Part of a small language model's weights.
Size: width 768, 12 heads of 64, MLP 3072 squared ReLU, vocabulary 8192, 115M parameters.
Architecture: rotary positions, normalized queries and keys, local attention windows.
Training: a variant of Adam for these matrices, 882M tokens, 13453 steps.
Each number is 500 + 25 x the weight over the matrix's rms, rounded and kept within 0 to 999. Layers, rows and columns count from 0. Numbers have three digits each.

# layer 6 attention query, 768x768, rms 0.021, rows 175-191, columns 384-479
501482464460474479499490524493509512554479505441541490510529493554496516556515504539488533532482468531480490484531485530471461522517486464509548542479516477503471460511514485473512520434531455506555490489518462475515531472531541548527520442503498458478522454502503492523529501486508515503
493497500489495512530487539463534498456478463542483493481494510480476504496504459524498507468469494469533535461479485539455486499493478492466510480498519454467517487504486514480514474477501504484494502517477498524526499478530521487515498483492496477502488463520461538491485456506477437481
512497510512524448452473488432485501464510518474520490488539524492494465490479503433514475492538446504474507504478478497457491463492507506503523512487511506525509478494509511494444503510505512501489474471472460532489488515517509507524497536510547525487463514467496536521484489539538481507
543528501493521523535506546497442494474480462488532530494436493487509510476498507481494481524489533497490555484501530491506498506525489520491499482488490505463515539468503479478487495513484483454529446505510470449498519522509506511486505500453540544524474485486496496492512491519484463485
487516520477475497461506511493510499517498526499501494506486509546504514512545521511500529492509516469499469518479477497476528499477505533485512527498517470481481495501501498496493469509476464474514486495507477489474542498453521474485515492530513492505496515482516522521509504531473499471
519481501519497529454468500478461501491507491536486516506489509476532484484496489486479490545494506531473525496486491457459491509482477474522538493516482520489482537468450462477455529513485500513508511539528487468497506519545448493466533519482505490522512471449429481487488511462477506487
491470456488487496509522476509480491492491481496505510497507511482447501509533458507502512502450472488482522479496545494518533480526529530507521443526518509506492499495505495523494502526485518489503495502480509494494533505539500538510487476479512507484525501506475524502498537482526471478
501494504537515492510536505493477484530511491532518529521526473511520495464519474495515494495502491468478492530489470533509508526515500495457450543488460487528506503477453459531491537468530529490482528513530518509494502487494536480487555513502484482493489494489535520504483488514511477485
515430467479508473504486465506475502555543551499466467535518497511532528527500483443515437522503489465495487519525503494492439477512572479499470466456524450521467516463469478435454498515515443544514523498498508471481488544524477547533534467516537520484496516457430433554481521468518544528
419512512439495424547485522540466522516593517498424530590600452558551507431581449490521407522452494453516429468467539467523480423474514492416387468430468570490556544458496556488439483481533500521513515411463511517470567524568449495506463379508406479502479548495456505517464546474555520511
476485488443486492524493500469519503491508519509492464521458487501497483527486506479511513556484468524434517500500499455526495496467500482488508494503507446492545504526521465478490466504503523506483508511506506532523457476503557501535488538436495491514522478532488460495517502496518478521
513473539454507465491544518451525502536537529484530518507517500512514544485515519500509505481475543515499521515490499480484495507564552484484485468459499461537493510496500520505488527512506462529518506478570478492514536511525475492507526471495503544462494476493497466498490522490486531516
492512488489503442503492500499483507487499523532507500472562483518513477488521518528485505464484547503515522482519529485507474487503464487533487484534508502477514487514520497532499464473487467500496489511453530534486496514546507499506512485485464495493458490503491530482504487483483523509
482498451541506525497477508485489480491489482494500502470525535515519490461448514539467498508506532526480524540509528517497506535512480498510467525453481530521509496468484474494509509507518488508515488522497497496499481502542507517497510518444484504491495489497506457539509528503524490506
487488513515514515476503489489489500529512531510561516514531444494489543493491503518522508508478517493419470498486529501502496485453473501499491477507504496494488581484516481478488491500490491493486490476520486436488502489487482498503553502518503491475503492454530468519501488496478504504
451497569511473516492511498459521482467529495461485498499477485481477476500543550514479536539459506508525501509511511503488511485483514518524536539517517523497506533504496533493493539461498522487494488475522478528484481497462487485458483469542506480510461490499506468505518480504462547564
525479488507473465548537488487453510487490474494539514515524489478491493535523494496481542491476530509486489511476535479475524479517522505473478499533498496511557491499498547547556543506511519490525503462494524512504519520481456539508467455494496509490452530483513506474523523508441545506
# layer 6 attention key, 768x768, rms 0.0205, rows 175-191, columns 384-479
501490501507501476453516484476486472546528521470467459491487470510538484520483532512501516469490513547528480520505548494453468497485494526470556522462528484479539459469524530508504504538448528534518432525567486465481479514503482504526491466518559460475485480484511508537524492491483497484
545489525477489540463479493464521477477511472500504474451441503476523476505487474497498505448488537529492522513515460518500532505500521468477520474500519510489479454542464495472500469467492493491482475525506507509555457463468506462532580507515529496495547471518500501441476451500535464510
471491471501484491524476466498478532482487535499475493534514487434498467460565453502517460542513484493485476492446513459502482455485473493506502505455517559489528505455476509486435478477550538496510523483529485514454556468495477518559503477508527532541573548451511548490477518518507499523
513488492490514523531515513500501497479498501502510541494498486503468470504464513507499520485492471503497456526469541507497536483511491555528493495529480532513454504497519515541491512463520474470506491500531480474514451525472523501512537503529471547484513516500500509487490494536509482526
466525497469502504555543491499519490495500461516513503491487504534549488476515466507516496469535515507497506477468506434518530478455506523487471511525488472513430524495546487525519472498493500490516496470534489505517471518451506499499483512482525533560488521465516530487501517476517529506
463450533524476520486495478509536539488465451533514449542530533454451503497501503455516456561515535487522466506477517517493499531473476489510487455498487525495544480502447536511475466510509509516506523496518509478559469504506487440514485460517490488468526520467480514485464491513554521526
451512493543504569505474494557494542533532522481485511462517487476486433476508511471495518526457479485516526508497487493547515514527486544524512466518484530509517526529535502537539545573476520487498489508454489492486467538501510527501491510501541470479515487504499504485498447491485527495
504499525485508519493511485496491448471509456501481535511468514511492555537523493561454479471493501515543491522509482474483475506478482481518500520479498519522502484501513452536498512531499494487525514474540535469509543516515523533482471470486538487492483426511480483514544476522527494521
514538502541476462508497486497487533491525454526521493510467520456475515507524508507515445508463482467501466509468486495468485535517503511533473530481504512474465468516507456473483535529479526499531466507514458492505523474465507484501484470499515516486490487495514482473534527462491505490
450534482435502448507518460456482498503517548515478530526546538514521499480572477511516515471497507460472472466478465500486477496476484502490509536462504552527496485502510428531494514475494482524536553480468456552518529456515526543523503487482472470509496473501505529480479538465502548491
482483502486485503497482491528451541466532504505526507533520519456512443476505498496504465462523516474516509505464504476520495504537482496502480491471533494502510476463487472482514500501492470479510489516513477515499507528473531520556472514473510558538539557518467497495505485532468494500
468476477492522475544497513451493513518562487480497506531457521487516484452515486485465551500507520481499471522521512514448459493500512534449517541546501484491528530496537471515503567518520478505558517494488471502525530466495471487497527459478517482466508468496493506490507538470479524511
487540461535542508500513495499531510520499525508505578524534515495492491500517487495476541474564495473501516477499486501498477486480456445446506475442513534508499490504460455536474473494520446513477548474481517497513531492512532530510538524494486498509552525500515540509451560497510550482
492465487523539512509519513506542519509504479520478475425510490483481448514445504495463516526495522505555494467512512493521526540496479495525500503519507524519482501530527521520517515494493531478494485525463511450476502494524477498494501495531503536476508460481496469511536477499519468509
473487511470491479535510470485505514488518487476523468504504465519489547475494507471474491477489486484477465511454515502504478512508520506487527484511498482485490465508526536522508476481484495475489501506561475476496510517492523518527505505439494525522493467477504499495518510502493527503
498504490486508469478512466493521487521514493485507509544555463563507499481523503469501492495501531511501488470490538498504428497482474473482478506453517477528532491463499495514497430460506490504493478533498484544513529489503503502462445483452482515533461494487504516580475537482516516463
459449507512512495529527487528518487516503525462494526528554490526470521469550468512492534489520491494511564502476519514500448444547485536487487505470536512522510524457585522507584544469509508487556548472486528537515531539523487560467487520475507477464498488523483517486457529476479549444
# layer 6 attention value, 768x768, rms 0.0183, rows 128-144, columns 384-479
494512548488529493479534486527500467465516492449489494510489530474485491498523471463478504497478547502518477500468515466485501489481498495513509531563544510473504551480501498497507495534523476527493464498514463460527513505551525489481509509517527510481508450477518517523492495512479494482
511499516503499486511509482500539470461498483470503467491502517521489475451517509472505496545515490492532543500488556475569511478471544499483485425471519540493485520504493540471477483497514485465468487532480504507434476472555486473520462479499446480520506506581485534534514525479526497532
512510481493511518497477453515505513478506497487518506522526475464499506511501525446497502456468509474512489514477484506509517490486500511463492517468537511531503512514494465470519536490487501502494489493505477522542504482506530500467521500535564522451469463522495503550477500492532479534
525477501535459554528507547466478525479514484528533484515477525498552528516468507489525522498444488471491492504502536518448536477477511514507486513499495484464532538500530489506498492523517513503525520488511519515494476521526472492518471530512538510479501480461459542469480518484488455522
508507534468542505515483504531487500510500531472521531517511521486524543476498491475504480514534505483511470537524528500474504508510472515489472472513498474496419542499478480498478458458476513505490509499489448496469490494512493486469488503491482488513516483473494464483510534527501529518
496488469516526495528510497512513520471477533474461480497481502525536457502508493508485486510453488507526470500534498485501531521491514528517514493559483466454525508501491527516481490487502501484518517499493518496494501487519528504503487486475517447474544572555513520508499515519488471500
509514546508501488539487533470527534527504485492503527496477489547486515533526479462511507480512494482537530495475474488496497507526527485496506482494504481528456505481493496503539513490495512498486509528494502516475480524524474473533471500459483473515526487525467503502480481501501520503
510558518523512486502506475501525491475493515460495496510460502514508487522504482457514475463474484515529532488465493486517515497492533511476532499483489512477530487485491483468470496459477477527502511521469508483518528508476512465545534507532501544500513520515502490551503477504487499473
507486496501553510488480503466532496500488456525484493520507480543482512521476488452489502497488558474533529517471509504501475479474494472494473479468486506492536506472505498480498511476508471498478497491509505526511499507536482463486523515489513482503467448509516532490478492453514523514
501498489546465496547467497543500451511510484513513485510459501519516442484481514470521479466512485493501500479501493479530513519528558530448440482525519449559513523502507533497480534542516479473499516476490529488513516492525501484486489508489451498484488503577506497496485477520484457523
507495495508493500488539484522531498503509512509485522488492503513499492495503490560489514523518460535478528532489508497468470493503493510505550527527497518520493512474524526458528493505492464492481520478473445483524526513514516548463528511525557502491483453488535518482512502507540483492
478530528498486521505453546499533482512533511473511514475490497524502489527517512480500507459535504498547498515464515510501492493507473486500489463493492444475472472497432527499531448447522452446520508521503490522506506513515479507497532486503447511484504517487532486508477510504513485497
483462492493484528539539527498498513493536513548510479498496499516491519482478526469507507444534537475536488507532479490503542488497470485507453498483487454503528504544543475481514476481485513490434496518517468524499512509486523487452495499483482535518471514525476499493509488495534464516
478503550479470492482462518503504494501486488510495486511449468522507479496516513443510509535491530487481558454480492474511484478456479513477457495540476474485498519507486531472511534502489538475481508508502541504533498504519518483452465540471447464536457483527476519524463466450525498514
499472555498503505502495521495521492513520494476500515488456476515508475519473525524482520506475505516520485528510534498509488512446532537474512534537517485526494529477490522519490538514490488445521524483529541513497510479489520482522510504537555495518471557514504492456492494508534490513
489530466537521512495504492512469526475486499503486526472486488516522507515507529498494493499508530512493512481477521517512492493535487512486519469549492470475481495496488521525474508494509468473509504479525500503522497478490482488497478505496454498503482547515537515454484466495473485495
489468494458489500512474500534526472477509506452536488474499487511508556492501529487511494413485558497539465522462530502498497524492512482508467489529454459468538478508475499509487498500510472526445478509500453457541509476498506447529492468508479516513498507538473503517480485484530520478
# layer 6 attention output (transposed), 768x768, rms 0.0167, rows 128-144, columns 384-479
477500531526479497464524530502493500559534459489495478484491510529550535507496506483529496518537440505524564513522523564495479517492513514517522536509503451470497498486532499511493518477497523466488490510444537527475458531507507497475492564460525512517464521487478510503498511527518562544
536527460514452492516454528510492516520491527518477487508483500519529557490477543468491525458460545539448487519524474535490512504491457488468482536497521456483482463487482527493523488521536466469504515571529486474495514487475434538468497512518534490503473490517477490518482472531465506486
516516500497525471506528489495502546470487488471534481488486504527473516481524494473490504522483500479461484474473485490480488458492486519558517460527492484488483485494455550484491462501505521502487519472516503508507517480475524476522456537476520516503502533477498511478544502520492533525
518553488491532508531465543469515464532520508489549500462545560490455485536498486466517512471531502518485495502541509469492482485525515485506485508511509544512500497521478556500466560494479494480516466436489478497528512527481507504458492487493507521477503482460532493517496507544485506504
485481469547473502486508515505543475506455469482531513531487503487437467451509506549466541448485476485433523485528483522483509548547521448501497511487502466503504506476522498514476509515488535517486494536483514480544486499519496545491498467491467546473498485527502542488508494496500503515
539514505510488529508538513502464476508508443565523476475506483488485488529483543528524558498462544522510509505529553475474508514495533474467509490468474499518483514510532500492518525494471491497458484522500469526458497493484458542553543497532464523496509471508486471503509493513470539487
505529486496507512509500494501513509508488540487481478511509480456505530490477591519493530511515495495491505480488514497479484515533532519529477545487513540527505476510518470484528487508512499506463478564514504529533500482471502491499501498504448535506484459524490476485489488494490515483
497486514509501521511463525503463511512551464525460473465515502513514456491497512480487499488507539499523491472514513478479524516517561507498479503523503480478481498497485514522524514513532490478492502524519538492476500478518452538515461509498471485520510537506480497450506477480526479544
564514508484502505511456498500485460519519552492514467492466514497479540475533471516535498529497494468499473450492537477500488499485529492509484492527499510526495486525491511521517514529493475506465471518519514509495485475442487521471528509504497500512538487508483505523516510537521509500
517468488510520507527543538525506485507450544507479491416527493552523503489494473470447512486494495502497464511504515472502486511431439484458527464508512461464451509464504480479533517501517508465478467485490543495470485515481433485498451473534490497525547499475542520476478515494461517487
470489502483493495518503502513499488542476509534485490510487516484558495517511536482496465488506517454538504529515490450480511518523517489453462509494505489532521489466489499496492515519506499512511510393542509469479489454455496491458502527499529471452548545519525515467490492515516511501
502469538533474470459494502492448504538508485471458486495456507499485508502476515514477531521470505495472521496486486489489521547460516509482521511489505506477487487519490506507498553499515527486517493562556499493520518489511510487492475495498455566498485490521493498502512493473486517504
495473490490524499481487478508510474520476502474536522521544465486491483497515469509471503513514486468455497505464532468496447479463492487458487482519510509493503535469469484500488486462507542500509513496513489503500476510483529519542475471511516487483511500449537511540492511495503529541
509525510518519499517508485540509454489492543528517522507515508544492547527492506491504465483508464508495490506519499520509511478517470485481483524506491517532496490500520478490516471522487506484498483460505497474504478523496463507529506498454472505505460530502515470486512525496482505514
482463497527546514521497545530461479485513492491501481490519508472512509507540494467470499506493530511469496462508502502485499452530511498507502471520498517466532514490577494510517482489503471515483533524474512506528495485504468522495505491485425522489493508497506509514478487501462462519
455478508504512502513487484520496496507547528486497487510530484499479459485445499487512483483475509559507478511489483501477523529470525510507548495496519495467473506530485499502516506478497563519463468539453481509515575507507497517520503497502524487462528486478482486491454534502533551489
511502486557494489516537456495484496533526516500535489471556576464467455496518483520527483513499471522512473515492504473553491489493496467501488481491527499520469533502516529522492509519467536519492522595490585492516467523475479517511476534524557468474510482483522517515513525499486514516